From a checkpoint of a small transformer trained on Wikipedia.
Training: a variant of Adam for these matrices, 3501 steps.
Each number is 200 + 40 x the weight over its row's rms, rounded and kept within 0 to 999. Layers, rows and columns count from 0. The size before them is the row's rms in percent of the matrix's.

# up: layer 3 MLP up, 512x96, rms 0.166, rows 477-511, columns 0-95
# down: layer 3 MLP down (transposed), 512x96, rms 0.142, rows 477-511, columns 0-95
up477,106,173,158,163,108,245,207,243,170,235,225,164,214,248,144,161,268,262,136,202,209,274,150,197,249,180,245,144,211,224,114,174,252,249,203,161,226,175,208,198,147,215,258,194,156,197,123,166,204,127,229,162,176,231,316,268,194,188,208,159,178,186,178,189,228,257,197,182,179,183,197,138,211,187,190,181,193,160,206,193,272,191,222,167,170,210,155,242,204,116,237,188,212,183,158,209,170
down477,102,161,206,170,142,172,142,191,297,232,118,185,177,135,164,172,175,181,145,207,238,133,214,140,189,278,189,182,134,230,169,187,158,140,200,233,200,177,232,209,148,247,226,202,197,206,251,161,182,220,171,202,192,152,241,125,133,205,242,269,152,140,183,216,175,145,182,190,219,193,263,249,239,221,219,207,173,204,254,161,142,206,224,240,175,200,169,183,191,202,194,150,262,274,284,234,202
up478,102,151,140,263,301,165,210,262,173,167,148,187,171,212,193,214,233,214,157,215,238,207,173,205,184,143,169,229,233,194,229,216,214,208,241,203,264,166,266,217,168,291,251,181,147,208,212,261,193,209,224,182,174,184,205,279,253,163,172,170,259,192,264,157,285,121,136,200,172,211,186,164,170,180,211,203,171,187,236,188,195,113,225,171,291,217,189,201,119,224,218,199,158,233,172,231,230
down478,101,222,222,181,144,191,189,155,193,195,169,270,197,180,194,208,224,169,269,229,189,142,179,173,274,198,190,229,198,221,113,220,206,186,162,207,181,243,247,143,212,181,127,208,211,171,204,185,145,156,182,204,256,220,253,117,215,218,197,166,222,162,169,243,166,234,194,181,305,113,163,153,178,229,214,281,234,220,131,207,171,160,233,261,169,189,137,185,273,187,188,212,265,125,193,150,150
up479,099,181,160,195,213,179,75,186,184,125,218,138,223,224,149,215,269,229,214,258,244,213,226,188,183,97,180,204,246,182,182,177,211,217,218,268,171,183,229,211,150,218,186,162,171,186,180,255,217,184,136,227,178,281,220,162,188,208,199,219,218,217,160,199,180,248,240,187,192,209,124,217,219,161,175,245,166,258,161,188,213,143,298,206,214,135,255,240,205,180,207,117,233,116,158,199,189
down479,088,194,187,233,151,225,186,206,224,300,239,184,209,132,230,260,161,173,182,137,227,213,151,199,190,221,267,224,247,219,169,226,168,197,187,194,259,223,210,173,213,250,208,215,246,269,192,177,183,193,248,141,252,147,167,229,282,166,247,163,245,165,153,232,272,256,164,143,232,227,209,189,155,221,280,208,223,217,215,213,180,153,116,195,255,248,216,176,120,198,142,226,234,269,155,178,187
up480,101,181,201,215,207,180,173,115,123,173,152,194,189,213,101,180,229,244,278,173,245,192,165,265,275,289,188,224,176,212,230,233,170,166,256,91,179,151,235,229,154,268,206,113,223,227,184,186,194,224,156,226,191,204,204,255,186,152,184,161,172,145,203,252,178,210,250,156,185,211,181,207,200,157,255,204,253,215,146,202,189,217,206,157,224,173,190,170,140,183,251,137,199,168,159,203,242
down480,094,200,131,228,286,270,233,237,233,182,224,184,188,195,227,243,220,146,205,98,254,222,236,140,247,194,129,174,152,185,253,221,196,135,192,244,205,181,126,160,272,211,223,270,154,225,196,173,266,167,189,154,221,154,217,112,229,275,198,164,270,235,270,237,222,207,193,228,141,217,254,171,188,214,217,144,195,197,210,259,207,170,229,228,224,203,219,236,201,241,182,217,174,209,244,208,197
up481,103,209,152,227,162,189,248,208,174,163,159,156,169,188,236,172,249,191,122,263,207,228,211,224,218,207,196,219,253,146,150,237,166,197,99,197,259,251,212,229,221,200,211,188,264,104,244,172,191,234,192,240,285,188,244,178,203,225,204,252,241,185,230,155,233,228,199,237,259,191,203,99,189,191,188,194,120,218,170,188,197,110,163,242,166,257,146,227,169,244,263,176,129,203,202,218,213
down481,100,169,244,194,202,151,187,208,195,175,198,146,215,247,212,276,164,260,182,197,154,217,155,207,197,136,214,198,172,219,217,153,188,192,295,256,202,164,218,172,214,323,213,202,121,239,244,224,207,211,179,221,201,223,154,193,198,235,224,159,175,154,154,279,209,246,186,243,156,189,232,230,167,104,201,160,245,256,160,239,189,198,107,206,169,184,267,135,143,164,218,209,252,201,193,254,245
up482,102,195,208,183,249,243,201,239,185,225,209,182,254,210,147,169,114,214,220,257,207,237,187,249,209,233,249,184,179,221,169,221,240,247,192,226,284,263,254,199,202,160,235,201,215,180,254,237,217,206,216,170,250,223,153,261,235,228,174,229,150,137,167,182,187,103,186,277,195,218,177,185,105,179,228,302,228,263,231,154,244,202,199,220,253,275,154,158,166,218,193,187,276,242,174,199,177
down482,105,227,183,126,162,147,220,145,161,186,201,218,125,203,210,237,287,186,195,144,150,194,179,199,153,237,211,186,206,170,236,193,195,140,157,139,136,167,198,173,125,205,201,152,197,226,107,191,203,199,209,257,188,210,129,206,197,225,213,129,247,236,292,234,231,235,185,169,176,187,216,152,223,208,227,150,161,167,232,280,167,163,186,170,147,142,227,237,277,202,211,160,132,247,245,172,226
up483,098,106,219,202,262,205,233,197,95,239,125,216,185,232,215,192,202,190,198,222,252,236,147,259,176,170,259,209,199,181,244,232,206,214,81,155,186,256,228,168,175,229,200,225,220,238,172,129,172,176,227,209,259,255,191,185,168,250,200,222,163,217,263,196,181,242,196,241,214,209,153,75,209,210,141,189,201,239,194,205,262,120,213,178,199,183,152,186,241,160,210,183,247,215,172,247,189
down483,100,205,173,220,139,214,185,261,221,157,260,218,179,240,226,166,160,221,127,213,182,181,222,191,190,173,148,195,268,209,157,201,200,210,202,148,222,135,248,227,154,183,214,239,245,172,222,178,258,273,231,184,152,186,215,279,210,165,180,206,135,187,191,209,234,87,216,173,240,150,170,219,231,207,148,244,143,200,267,227,129,234,202,221,122,139,194,239,131,244,187,276,128,208,172,197,168
up484,105,175,261,307,265,177,191,213,143,200,117,121,111,158,244,164,201,203,183,233,223,189,264,212,272,157,199,250,188,233,154,194,249,143,179,186,189,261,235,158,246,172,202,147,218,193,267,242,243,206,194,276,174,244,162,260,218,159,144,239,193,211,218,192,150,189,194,221,198,155,143,191,235,154,267,226,185,242,131,191,132,198,215,190,230,177,217,181,162,216,190,197,185,200,167,239,170
down484,111,253,112,172,198,220,197,249,235,211,256,188,220,208,226,192,163,185,205,266,227,227,240,143,194,155,176,184,332,154,255,193,201,213,196,240,217,184,131,190,148,194,193,229,143,214,59,188,203,210,207,203,212,207,266,125,219,184,169,138,238,251,196,192,234,203,176,188,175,230,229,221,155,198,203,138,251,199,197,220,312,198,209,165,200,173,204,174,189,224,204,132,247,190,219,159,144
up485,101,175,188,163,249,216,289,167,173,231,155,170,186,179,205,132,227,222,268,184,173,169,209,270,129,196,185,206,224,173,184,202,195,139,199,211,140,265,145,240,166,236,271,143,230,269,190,141,147,174,228,158,236,186,205,207,128,140,241,188,152,135,204,140,151,241,143,148,236,202,231,175,227,202,137,208,203,213,157,190,211,249,187,187,246,282,201,197,176,188,233,223,130,219,162,265,233
down485,094,227,235,171,234,246,194,167,152,182,233,250,125,210,155,217,194,136,161,210,252,199,231,176,202,135,251,206,203,140,206,191,278,150,132,244,239,151,246,241,267,222,180,176,240,140,190,178,183,221,207,207,232,182,202,154,227,216,195,178,192,278,194,181,52,215,217,192,265,183,185,153,197,185,131,154,216,236,155,218,139,189,172,223,245,246,207,146,193,213,258,154,176,155,239,209,154
up486,115,202,216,247,135,217,168,206,174,159,124,228,187,171,210,195,253,235,183,223,241,170,237,157,195,215,195,204,266,233,181,202,133,151,239,180,128,230,232,191,202,253,194,148,105,185,233,191,150,174,203,248,243,213,224,242,111,124,140,141,197,180,201,187,254,190,185,239,210,202,263,161,258,155,216,209,196,252,214,188,204,194,184,168,216,174,271,185,251,183,315,210,252,197,154,288,195
down486,114,215,199,222,191,222,118,220,163,191,210,206,202,151,243,117,180,238,240,137,143,173,179,202,206,224,230,231,185,132,203,197,135,186,153,161,225,198,254,200,144,164,253,233,201,138,269,135,194,118,222,138,202,206,232,213,234,205,176,208,185,275,166,248,175,119,234,187,118,201,194,182,259,166,241,224,177,215,150,158,163,204,245,224,225,150,290,231,262,219,197,157,186,251,146,178,234
up487,100,177,274,245,271,263,217,171,147,221,178,181,107,154,222,183,191,218,207,245,233,155,237,248,225,281,195,231,165,218,190,179,243,213,234,224,195,286,195,215,242,200,204,206,164,173,177,211,225,197,210,232,175,215,215,174,197,245,187,137,213,177,243,231,198,225,211,195,197,267,215,216,146,159,216,222,244,162,201,121,183,197,182,220,151,234,180,174,182,180,102,164,322,142,153,218,88
down487,094,205,125,193,212,133,173,258,230,217,147,194,282,238,192,165,238,211,200,185,239,229,232,179,228,146,180,161,203,113,201,193,166,208,164,197,228,167,183,197,177,221,222,213,229,257,210,294,207,179,187,151,241,210,204,245,214,108,217,199,253,294,131,191,111,197,154,193,155,120,203,199,216,205,193,176,201,201,128,239,200,169,234,257,268,171,186,172,205,151,220,171,105,218,194,235,254
up488,106,228,241,262,143,138,197,193,205,207,118,224,196,218,229,179,157,246,182,140,240,201,230,224,211,161,249,169,211,231,194,147,244,195,259,226,148,188,250,168,161,204,199,190,207,223,100,213,236,193,193,276,241,261,188,284,191,255,177,215,164,201,136,189,211,200,208,227,189,196,179,155,245,180,213,273,237,236,256,183,180,182,206,133,277,235,167,157,209,167,168,142,213,143,149,308,236
down488,098,186,181,174,213,207,221,191,222,190,195,192,210,149,175,98,176,173,220,222,149,213,238,173,217,208,233,267,225,140,146,190,241,201,162,192,220,251,200,199,208,305,229,196,179,287,188,83,190,203,225,125,251,224,207,166,263,234,261,238,201,148,227,210,250,210,180,177,191,186,215,191,216,244,232,175,246,175,200,170,235,172,207,215,191,132,242,213,179,317,215,282,224,128,150,158,177
up489,109,123,245,206,197,192,155,125,170,214,257,233,135,178,265,227,152,222,234,176,237,192,277,238,264,168,155,192,233,129,203,222,138,184,253,143,184,217,196,230,204,210,209,164,230,268,238,246,197,237,213,119,179,273,260,206,254,207,137,213,223,202,212,153,261,236,187,243,222,261,226,215,161,134,181,237,176,235,153,217,230,140,185,229,283,234,237,173,155,192,200,189,210,221,172,244,227
down489,112,325,153,177,213,177,204,163,246,217,229,168,227,177,155,194,222,158,240,147,246,166,135,175,122,259,207,189,202,238,231,201,229,205,244,185,228,150,225,146,195,161,233,266,163,211,193,189,240,141,215,213,170,196,141,171,158,217,251,165,218,192,227,249,251,204,189,292,222,129,200,141,148,191,182,182,243,187,280,177,141,283,181,191,163,168,187,195,245,224,229,223,258,188,169,273,205
up490,102,156,255,298,227,222,277,220,217,172,210,151,195,224,224,221,196,222,132,181,232,137,201,212,185,216,276,217,270,169,168,211,192,211,173,147,233,297,262,215,215,190,259,179,247,244,144,170,212,178,236,246,262,191,183,258,192,218,199,218,161,194,247,262,224,165,187,183,194,275,180,187,203,163,227,219,149,282,179,186,164,124,247,252,275,213,173,229,164,235,155,215,241,239,173,192,153
down490,108,186,235,141,253,166,194,200,140,221,151,170,125,146,228,174,205,146,270,151,202,191,217,196,219,183,172,88,268,171,230,164,156,111,176,233,170,200,204,131,182,162,229,212,168,168,294,196,230,191,137,230,200,253,184,149,227,169,181,178,207,245,188,187,222,201,154,246,175,147,214,187,170,174,258,202,200,196,187,237,173,181,111,241,203,116,126,286,195,211,202,171,225,185,184,196,201
up491,102,160,186,228,173,114,189,206,164,161,211,166,195,171,351,165,204,229,164,226,216,250,227,180,194,185,247,249,160,254,202,203,171,164,177,218,159,202,284,194,136,190,213,123,243,172,153,218,154,125,211,202,201,169,211,163,186,168,238,177,146,210,207,179,177,249,153,227,156,212,155,202,236,194,108,267,259,255,185,217,219,127,225,216,189,207,174,188,184,168,241,239,187,275,149,238,190
down491,110,141,262,174,195,195,210,199,299,138,240,199,264,205,187,191,174,182,191,227,246,133,140,158,227,175,193,202,272,175,173,240,236,262,238,152,186,124,245,301,244,198,188,298,214,247,227,243,228,188,139,214,187,184,159,224,176,197,148,193,212,200,201,245,199,214,250,169,221,155,236,186,197,177,157,193,246,220,213,166,153,159,168,194,247,149,127,164,202,215,186,151,183,151,175,226,291
up492,095,254,209,202,224,172,219,188,156,208,178,170,280,132,265,195,235,216,235,192,279,135,210,173,169,199,240,234,273,133,229,204,167,169,234,200,225,182,126,250,157,172,214,224,145,306,203,209,232,251,167,276,252,212,247,247,159,149,215,192,171,179,206,212,230,86,147,188,190,192,198,205,227,85,254,232,178,158,203,192,179,195,239,224,204,194,162,195,191,178,141,160,212,222,203,209,183
down492,087,111,227,179,194,127,168,181,186,238,227,266,160,228,120,230,234,195,190,283,185,265,221,212,207,209,175,197,150,237,147,181,244,266,184,218,188,216,270,178,257,214,197,193,206,92,240,246,166,159,184,171,176,225,182,155,174,226,226,228,250,227,170,195,190,216,172,212,190,190,189,193,211,333,147,193,197,229,182,177,251,196,160,151,220,269,219,188,236,213,243,304,207,170,212,154,222
up493,093,191,216,248,153,241,132,252,165,264,187,186,212,204,199,162,224,176,244,162,278,276,168,231,209,136,271,252,194,217,289,206,182,204,179,264,243,220,158,231,188,243,264,234,190,167,161,248,248,217,157,189,257,209,169,236,210,216,231,257,238,184,152,226,198,190,241,188,227,236,205,197,173,186,190,181,161,223,225,199,265,234,178,198,288,247,144,174,152,168,177,204,197,336,208,170,161
down493,089,195,210,98,214,194,276,134,216,144,206,183,158,199,206,179,174,225,244,195,204,135,152,199,227,266,166,227,140,219,160,132,210,186,184,204,184,217,237,182,165,148,135,175,188,205,220,177,271,184,143,230,176,174,207,235,220,195,201,149,186,238,240,231,206,218,213,248,264,211,95,184,180,168,207,255,267,167,150,260,169,127,246,162,175,219,243,234,265,216,203,196,118,180,231,282,183
up494,107,172,280,260,117,176,183,194,116,182,225,221,211,141,248,183,166,223,181,207,286,182,205,286,169,241,232,190,211,204,145,220,214,151,207,236,167,202,212,265,147,196,214,195,138,197,141,172,125,208,159,148,205,223,163,158,189,152,260,143,321,230,161,158,238,194,159,194,193,218,218,205,166,198,190,178,145,230,129,184,234,262,191,230,190,188,194,201,161,193,241,200,217,244,202,269,156
down494,094,210,128,208,213,173,185,155,205,238,196,192,165,195,105,201,231,169,226,163,201,296,183,159,235,161,186,248,188,178,133,153,120,206,129,186,265,199,180,93,244,209,164,237,250,200,173,218,178,215,239,225,227,249,243,255,168,280,162,232,269,245,190,246,148,155,204,215,234,152,212,171,191,120,176,251,159,207,176,222,202,173,164,206,200,202,169,213,223,143,169,111,231,218,197,230,183
up495,094,218,162,211,178,201,198,189,201,182,257,173,195,159,206,192,182,241,183,245,237,194,239,162,194,219,212,219,152,199,285,153,231,222,199,142,86,213,255,153,166,140,249,210,264,149,146,234,191,203,188,236,183,243,209,242,131,209,208,215,214,194,243,153,270,256,234,237,161,222,283,184,176,134,185,191,253,157,246,120,182,194,304,250,184,200,263,161,199,183,243,196,239,192,165,249,152
down495,092,206,206,172,237,210,195,238,201,190,147,205,181,182,116,178,186,185,159,170,148,205,200,189,202,259,217,141,180,247,105,236,268,237,134,214,240,244,145,233,228,261,184,218,186,228,193,190,176,223,211,153,200,181,293,85,266,210,255,232,227,193,144,206,142,141,184,221,233,172,172,162,205,247,193,282,155,242,199,170,185,180,111,221,156,235,137,190,224,250,176,201,163,208,164,172,232
up496,102,222,155,155,208,181,181,252,176,166,179,192,214,118,211,120,228,200,243,197,249,172,174,219,187,234,132,187,198,231,166,219,151,207,165,250,218,271,219,224,207,137,229,202,196,135,172,208,157,194,165,148,192,206,214,220,205,227,227,195,263,191,269,247,282,234,163,133,120,216,166,196,201,76,263,272,227,233,196,170,166,187,217,210,222,218,296,147,177,221,174,179,250,169,146,201,164
down496,098,218,216,227,185,170,193,251,178,226,168,145,259,246,220,239,198,133,165,227,240,180,171,226,176,195,238,201,262,226,170,174,256,205,143,230,241,226,210,154,262,261,168,164,191,252,171,150,268,210,221,217,164,179,185,150,227,233,147,212,124,282,197,171,163,201,131,177,210,140,249,160,187,273,104,109,139,162,189,189,171,208,151,152,181,210,164,253,208,185,144,197,150,216,216,231,161
up497,097,116,251,209,146,163,243,158,229,191,166,161,216,243,229,146,283,248,136,185,177,205,233,170,192,248,175,183,265,216,164,162,169,151,156,234,159,246,221,230,182,187,186,259,200,188,176,163,232,264,198,292,161,199,237,134,137,157,189,213,216,179,209,162,187,214,144,206,191,193,207,173,196,188,229,212,144,214,193,181,243,142,211,268,221,179,220,114,241,258,260,190,174,274,118,254,217
down497,102,238,138,157,213,184,231,258,183,181,184,176,187,188,248,259,181,170,187,210,186,132,216,253,211,133,194,212,190,145,288,213,104,244,239,217,167,181,206,228,186,249,167,211,167,207,201,190,236,168,224,215,191,147,190,221,183,243,140,203,161,232,213,258,152,93,282,161,193,181,267,222,228,162,207,200,300,175,228,174,183,231,167,91,193,194,157,260,141,250,198,180,223,186,235,209,189
up498,088,181,196,201,225,242,142,105,161,230,195,170,200,121,233,109,180,282,207,235,157,192,239,201,238,161,136,221,163,177,178,225,163,216,151,171,208,248,190,155,170,167,232,224,194,158,145,180,294,169,218,186,236,238,225,227,179,100,195,165,167,203,281,175,170,236,214,210,200,201,176,201,194,194,188,253,158,186,179,178,196,162,289,215,205,211,148,268,203,234,179,130,156,294,187,221,176
down498,095,208,212,231,179,261,222,249,162,200,241,170,213,173,162,317,173,159,213,291,212,241,165,248,176,195,255,136,184,275,190,115,180,243,200,207,142,146,227,262,234,178,180,195,186,220,233,210,226,198,189,206,99,215,192,219,255,192,236,222,203,222,146,272,224,160,217,260,159,283,218,240,197,246,185,208,202,239,177,176,190,163,155,171,249,239,208,142,157,155,193,253,179,153,190,179,251
up499,092,136,154,165,178,161,209,191,146,176,130,166,170,178,154,176,161,226,249,107,164,178,200,243,204,241,195,198,195,227,138,202,221,98,235,256,140,221,125,214,227,183,238,231,209,223,169,169,189,198,187,220,257,263,203,224,271,196,182,213,279,226,168,196,154,142,181,239,218,156,238,236,120,248,207,268,238,300,184,210,243,181,176,207,216,184,244,176,146,245,173,161,162,215,185,177,170
down499,084,113,192,195,235,218,254,211,239,197,180,253,239,267,208,267,164,176,222,251,203,232,248,261,242,176,223,225,170,266,258,161,179,176,228,252,281,187,268,215,162,149,239,178,218,174,174,199,161,196,180,162,157,193,152,164,208,218,260,179,173,224,202,160,183,265,196,228,252,199,120,161,216,211,191,85,145,211,177,166,161,264,206,216,171,226,174,184,219,194,275,226,292,198,248,201,185
up500,109,173,189,205,185,214,171,204,176,131,153,263,249,215,141,157,249,273,201,240,203,232,227,221,219,249,205,163,237,198,155,207,167,156,236,198,186,221,245,200,184,208,259,188,187,235,176,210,174,153,188,257,240,276,182,243,192,238,203,88,256,213,194,253,266,273,248,250,209,187,216,163,204,207,225,219,186,258,162,221,227,274,175,240,173,187,142,161,105,199,287,199,177,194,201,228,108
down500,102,164,166,180,169,225,173,229,151,236,174,217,179,186,146,186,214,224,171,182,195,176,188,217,196,128,196,146,171,198,231,166,191,240,253,225,204,169,237,213,77,207,225,180,228,123,209,260,212,194,180,210,154,245,174,140,225,202,139,150,180,286,174,183,289,177,260,183,207,217,190,202,201,175,142,171,207,200,207,203,252,194,207,105,198,101,317,203,130,213,229,200,222,153,205,239,144
up501,101,204,240,221,110,150,188,192,178,183,246,214,135,191,157,242,204,234,177,266,275,183,172,219,204,247,238,190,229,263,149,172,105,217,146,164,220,205,190,248,189,220,207,225,221,178,155,203,224,231,258,159,206,135,237,182,175,177,109,237,226,216,213,212,260,201,207,224,186,217,214,214,220,71,212,244,244,272,120,176,225,170,196,199,141,204,267,146,184,134,190,220,241,192,182,196,240
down501,097,177,149,230,235,180,226,243,267,158,177,217,195,212,245,214,203,201,241,198,189,209,194,171,190,153,202,216,207,206,216,176,193,172,204,163,271,156,180,289,135,181,206,186,109,206,125,131,168,240,192,226,205,251,195,249,205,233,207,191,49,223,120,193,290,159,231,190,197,218,229,178,165,253,203,236,141,155,266,169,181,195,220,192,227,269,191,242,243,249,192,156,267,237,213,190,216
up502,094,162,211,243,213,124,291,215,155,218,168,176,166,208,87,191,220,210,224,189,167,210,294,206,179,198,202,187,232,279,197,260,187,215,152,199,177,233,197,233,228,175,212,231,190,212,255,135,160,231,169,242,205,210,119,132,167,254,219,129,205,166,176,245,196,257,152,182,175,270,163,133,146,183,176,212,211,140,196,191,198,224,212,220,218,243,203,169,238,158,230,139,131,261,140,217,211
down502,092,240,199,170,139,287,235,206,218,137,235,227,226,186,226,131,152,199,153,191,224,121,165,163,193,211,236,215,162,109,232,172,223,177,175,214,200,274,187,187,178,195,173,170,173,204,208,219,186,147,212,150,180,213,255,252,256,254,112,227,184,308,206,144,131,181,200,187,241,109,204,232,221,217,186,219,279,249,195,159,182,214,191,224,153,189,151,240,220,287,228,187,236,179,194,192,190
up503,109,180,201,158,185,127,194,235,178,234,191,237,197,238,153,273,190,254,210,236,178,181,169,208,204,272,282,147,197,258,176,253,133,156,233,223,243,251,314,295,203,226,154,171,151,216,204,206,189,195,190,188,209,234,220,203,174,196,194,187,238,171,256,196,226,171,101,215,138,202,155,212,202,184,208,246,228,189,165,178,247,190,268,226,274,188,167,158,173,218,288,155,165,220,188,136,193
down503,110,199,228,200,220,242,252,188,200,194,205,204,150,164,270,142,270,215,188,195,163,220,217,188,155,192,128,181,178,190,152,207,222,264,214,204,293,244,168,133,223,206,145,178,219,224,239,183,322,177,158,209,192,235,140,201,196,220,147,215,228,198,209,224,166,243,231,204,171,156,194,231,197,118,181,206,153,134,261,249,179,243,179,264,203,192,213,262,301,193,156,214,257,209,215,255,123
up504,101,214,167,161,187,217,208,277,209,208,164,203,87,190,137,219,207,238,160,210,201,254,193,189,138,114,192,175,213,154,194,218,191,271,235,172,264,262,253,229,184,185,226,163,215,169,182,223,215,242,185,182,228,185,203,237,202,164,189,132,209,183,217,174,192,227,174,168,166,211,211,145,209,180,336,134,193,205,236,144,230,273,187,205,194,152,186,212,224,148,211,134,246,214,162,125,109
down504,099,138,209,241,272,264,133,185,232,201,243,72,287,189,257,249,246,180,200,175,187,216,158,202,222,231,157,279,221,230,279,173,218,213,117,169,182,176,175,225,181,172,205,193,177,162,178,201,224,168,223,221,231,224,236,255,207,218,194,213,154,237,188,157,166,228,164,215,213,193,210,254,98,169,223,192,193,279,168,222,168,182,172,197,126,179,155,151,208,200,169,230,161,156,210,273,210
up505,092,143,171,209,241,195,185,221,197,269,203,155,176,189,232,88,172,200,253,151,224,157,213,152,171,199,172,239,221,265,231,182,219,228,203,241,166,206,188,192,166,242,204,254,131,189,151,170,246,158,156,259,184,170,212,176,147,240,169,210,269,211,208,159,259,149,193,216,80,229,182,181,257,170,168,148,204,210,192,214,216,186,172,175,233,212,248,244,237,86,243,144,201,145,141,232,198
down505,099,243,242,220,187,189,179,145,170,114,180,214,271,159,183,245,204,163,183,198,140,298,229,259,197,187,216,206,135,168,216,246,274,116,184,221,209,170,251,222,223,178,247,179,138,198,203,185,183,255,237,128,184,182,211,260,258,220,232,169,189,172,267,217,217,228,179,216,193,150,206,163,165,250,179,300,181,240,211,140,138,198,246,201,144,217,215,192,189,218,163,284,138,191,158,191,195
up506,102,101,253,208,205,260,200,237,169,215,209,237,193,147,214,262,177,246,193,148,235,201,209,116,229,181,316,225,196,134,153,167,217,175,261,241,155,177,207,166,198,260,174,204,202,216,154,227,211,197,187,203,203,230,237,232,219,229,242,156,186,150,180,205,250,235,180,272,192,237,145,170,198,155,253,232,164,133,155,140,176,127,146,173,205,212,210,164,232,217,160,132,257,239,165,262,216
down506,101,250,170,189,181,179,238,185,257,173,197,231,227,202,229,219,174,151,156,284,212,226,125,231,189,229,220,185,155,276,188,178,164,184,157,152,222,190,236,251,166,166,216,132,168,156,193,187,202,198,225,194,204,193,114,234,195,240,118,267,147,204,104,236,123,167,189,139,173,240,219,183,192,305,207,217,256,186,181,148,272,275,220,169,216,233,186,181,217,234,165,208,164,168,228,233,150
up507,095,172,181,300,163,178,200,198,190,221,226,164,210,138,224,177,151,188,250,287,232,182,197,237,220,194,266,220,256,178,136,184,217,147,194,213,133,283,205,239,195,176,195,235,227,163,218,222,228,167,171,224,268,174,244,166,229,151,219,124,275,210,202,175,180,185,196,234,186,174,154,163,166,209,132,183,167,209,246,193,167,165,321,298,261,190,206,218,238,257,196,180,191,225,228,256,216
down507,096,202,284,158,221,193,141,206,249,221,175,182,247,228,102,245,216,205,138,122,109,195,182,152,184,214,253,182,165,273,274,206,255,204,278,220,241,121,208,181,238,181,153,152,183,231,163,197,214,203,155,187,186,205,185,295,203,216,221,214,201,169,192,274,190,276,213,174,231,173,183,206,201,239,196,244,174,206,110,157,223,209,178,224,158,176,222,170,161,169,162,170,203,210,232,230,131
up508,093,251,209,185,204,87,168,202,199,228,194,139,166,176,248,199,202,210,169,201,211,131,197,175,236,258,169,160,231,167,211,146,231,218,236,223,166,239,291,186,138,207,288,185,187,195,230,232,159,216,241,180,146,171,222,243,175,195,168,247,222,242,200,161,214,185,126,283,264,234,234,197,220,193,185,204,262,266,162,178,233,68,172,224,238,191,191,192,265,153,239,149,163,200,190,207,192
down508,092,201,170,197,212,220,187,135,168,177,239,182,189,248,169,205,225,188,224,205,232,172,214,200,210,224,259,148,205,192,241,238,279,152,228,194,328,136,258,219,203,233,141,215,266,260,173,315,203,203,224,213,218,233,173,146,266,167,187,160,189,152,207,265,252,183,201,232,128,222,121,255,201,180,239,194,204,191,252,219,100,275,214,178,172,182,181,242,232,219,242,216,187,195,210,203,194
up509,104,159,250,272,216,148,188,156,180,176,177,194,196,211,173,170,225,152,313,138,249,222,218,136,257,197,263,218,238,176,159,198,187,209,199,185,145,193,235,185,191,203,184,145,174,182,146,197,227,199,245,226,198,202,178,253,228,189,220,138,234,239,162,129,159,294,247,196,219,218,284,158,149,172,223,158,165,259,207,173,261,248,286,210,206,190,197,112,174,129,185,219,182,216,233,230,171
down509,104,246,196,119,154,238,209,185,199,180,211,230,157,195,218,189,175,170,127,211,128,235,211,267,180,222,158,193,173,217,184,156,234,150,242,208,173,198,270,161,131,247,148,213,150,202,228,181,187,119,199,180,166,200,243,172,246,213,186,309,204,189,241,219,280,223,103,200,185,223,189,162,206,183,250,219,165,186,89,254,177,201,153,223,222,142,186,222,201,221,206,185,192,312,181,215,200
up510,102,189,154,242,177,233,158,207,203,197,163,103,188,154,185,248,196,189,173,235,225,204,240,239,174,202,214,246,274,174,120,150,205,139,241,224,184,192,161,253,136,218,221,219,135,290,197,224,129,204,187,179,266,174,198,187,181,187,166,224,259,146,135,204,241,228,152,190,163,241,263,216,159,250,190,230,176,183,122,116,238,248,239,208,213,275,163,174,173,154,202,137,204,246,209,216,212
down510,092,120,292,151,130,158,229,242,248,204,255,288,193,214,128,72,202,196,223,219,200,209,90,194,169,157,253,174,197,199,248,216,139,212,152,213,216,240,230,202,204,178,148,179,189,196,189,161,215,189,229,199,157,254,208,211,142,295,152,183,174,189,214,151,225,217,217,193,197,180,180,244,218,144,185,250,174,218,169,203,225,217,208,217,177,208,150,249,186,237,237,226,181,229,257,195,267
up511,100,216,188,233,214,210,268,211,143,233,127,231,152,188,192,214,167,196,171,236,225,239,203,246,192,203,262,106,224,197,197,222,154,161,230,232,186,197,250,246,208,347,181,197,256,153,165,214,153,265,118,211,216,233,186,284,245,190,186,186,154,210,184,175,229,253,228,253,286,175,177,196,213,188,189,284,127,258,191,193,183,178,174,220,194,242,205,184,176,206,223,188,167,277,187,238,201
down511,097,211,176,195,267,191,213,133,240,206,221,173,218,214,281,223,201,174,261,254,126,173,258,106,287,258,193,310,126,200,196,218,200,247,114,212,175,174,199,195,242,196,166,226,194,318,233,221,204,207,180,144,211,158,203,210,155,211,224,181,203,196,176,234,178,185,171,175,212,214,236,223,189,210,297,138,225,229,175,213,226,157,289,173,234,212,237,182,169,182,184,232,204,200,233,206,200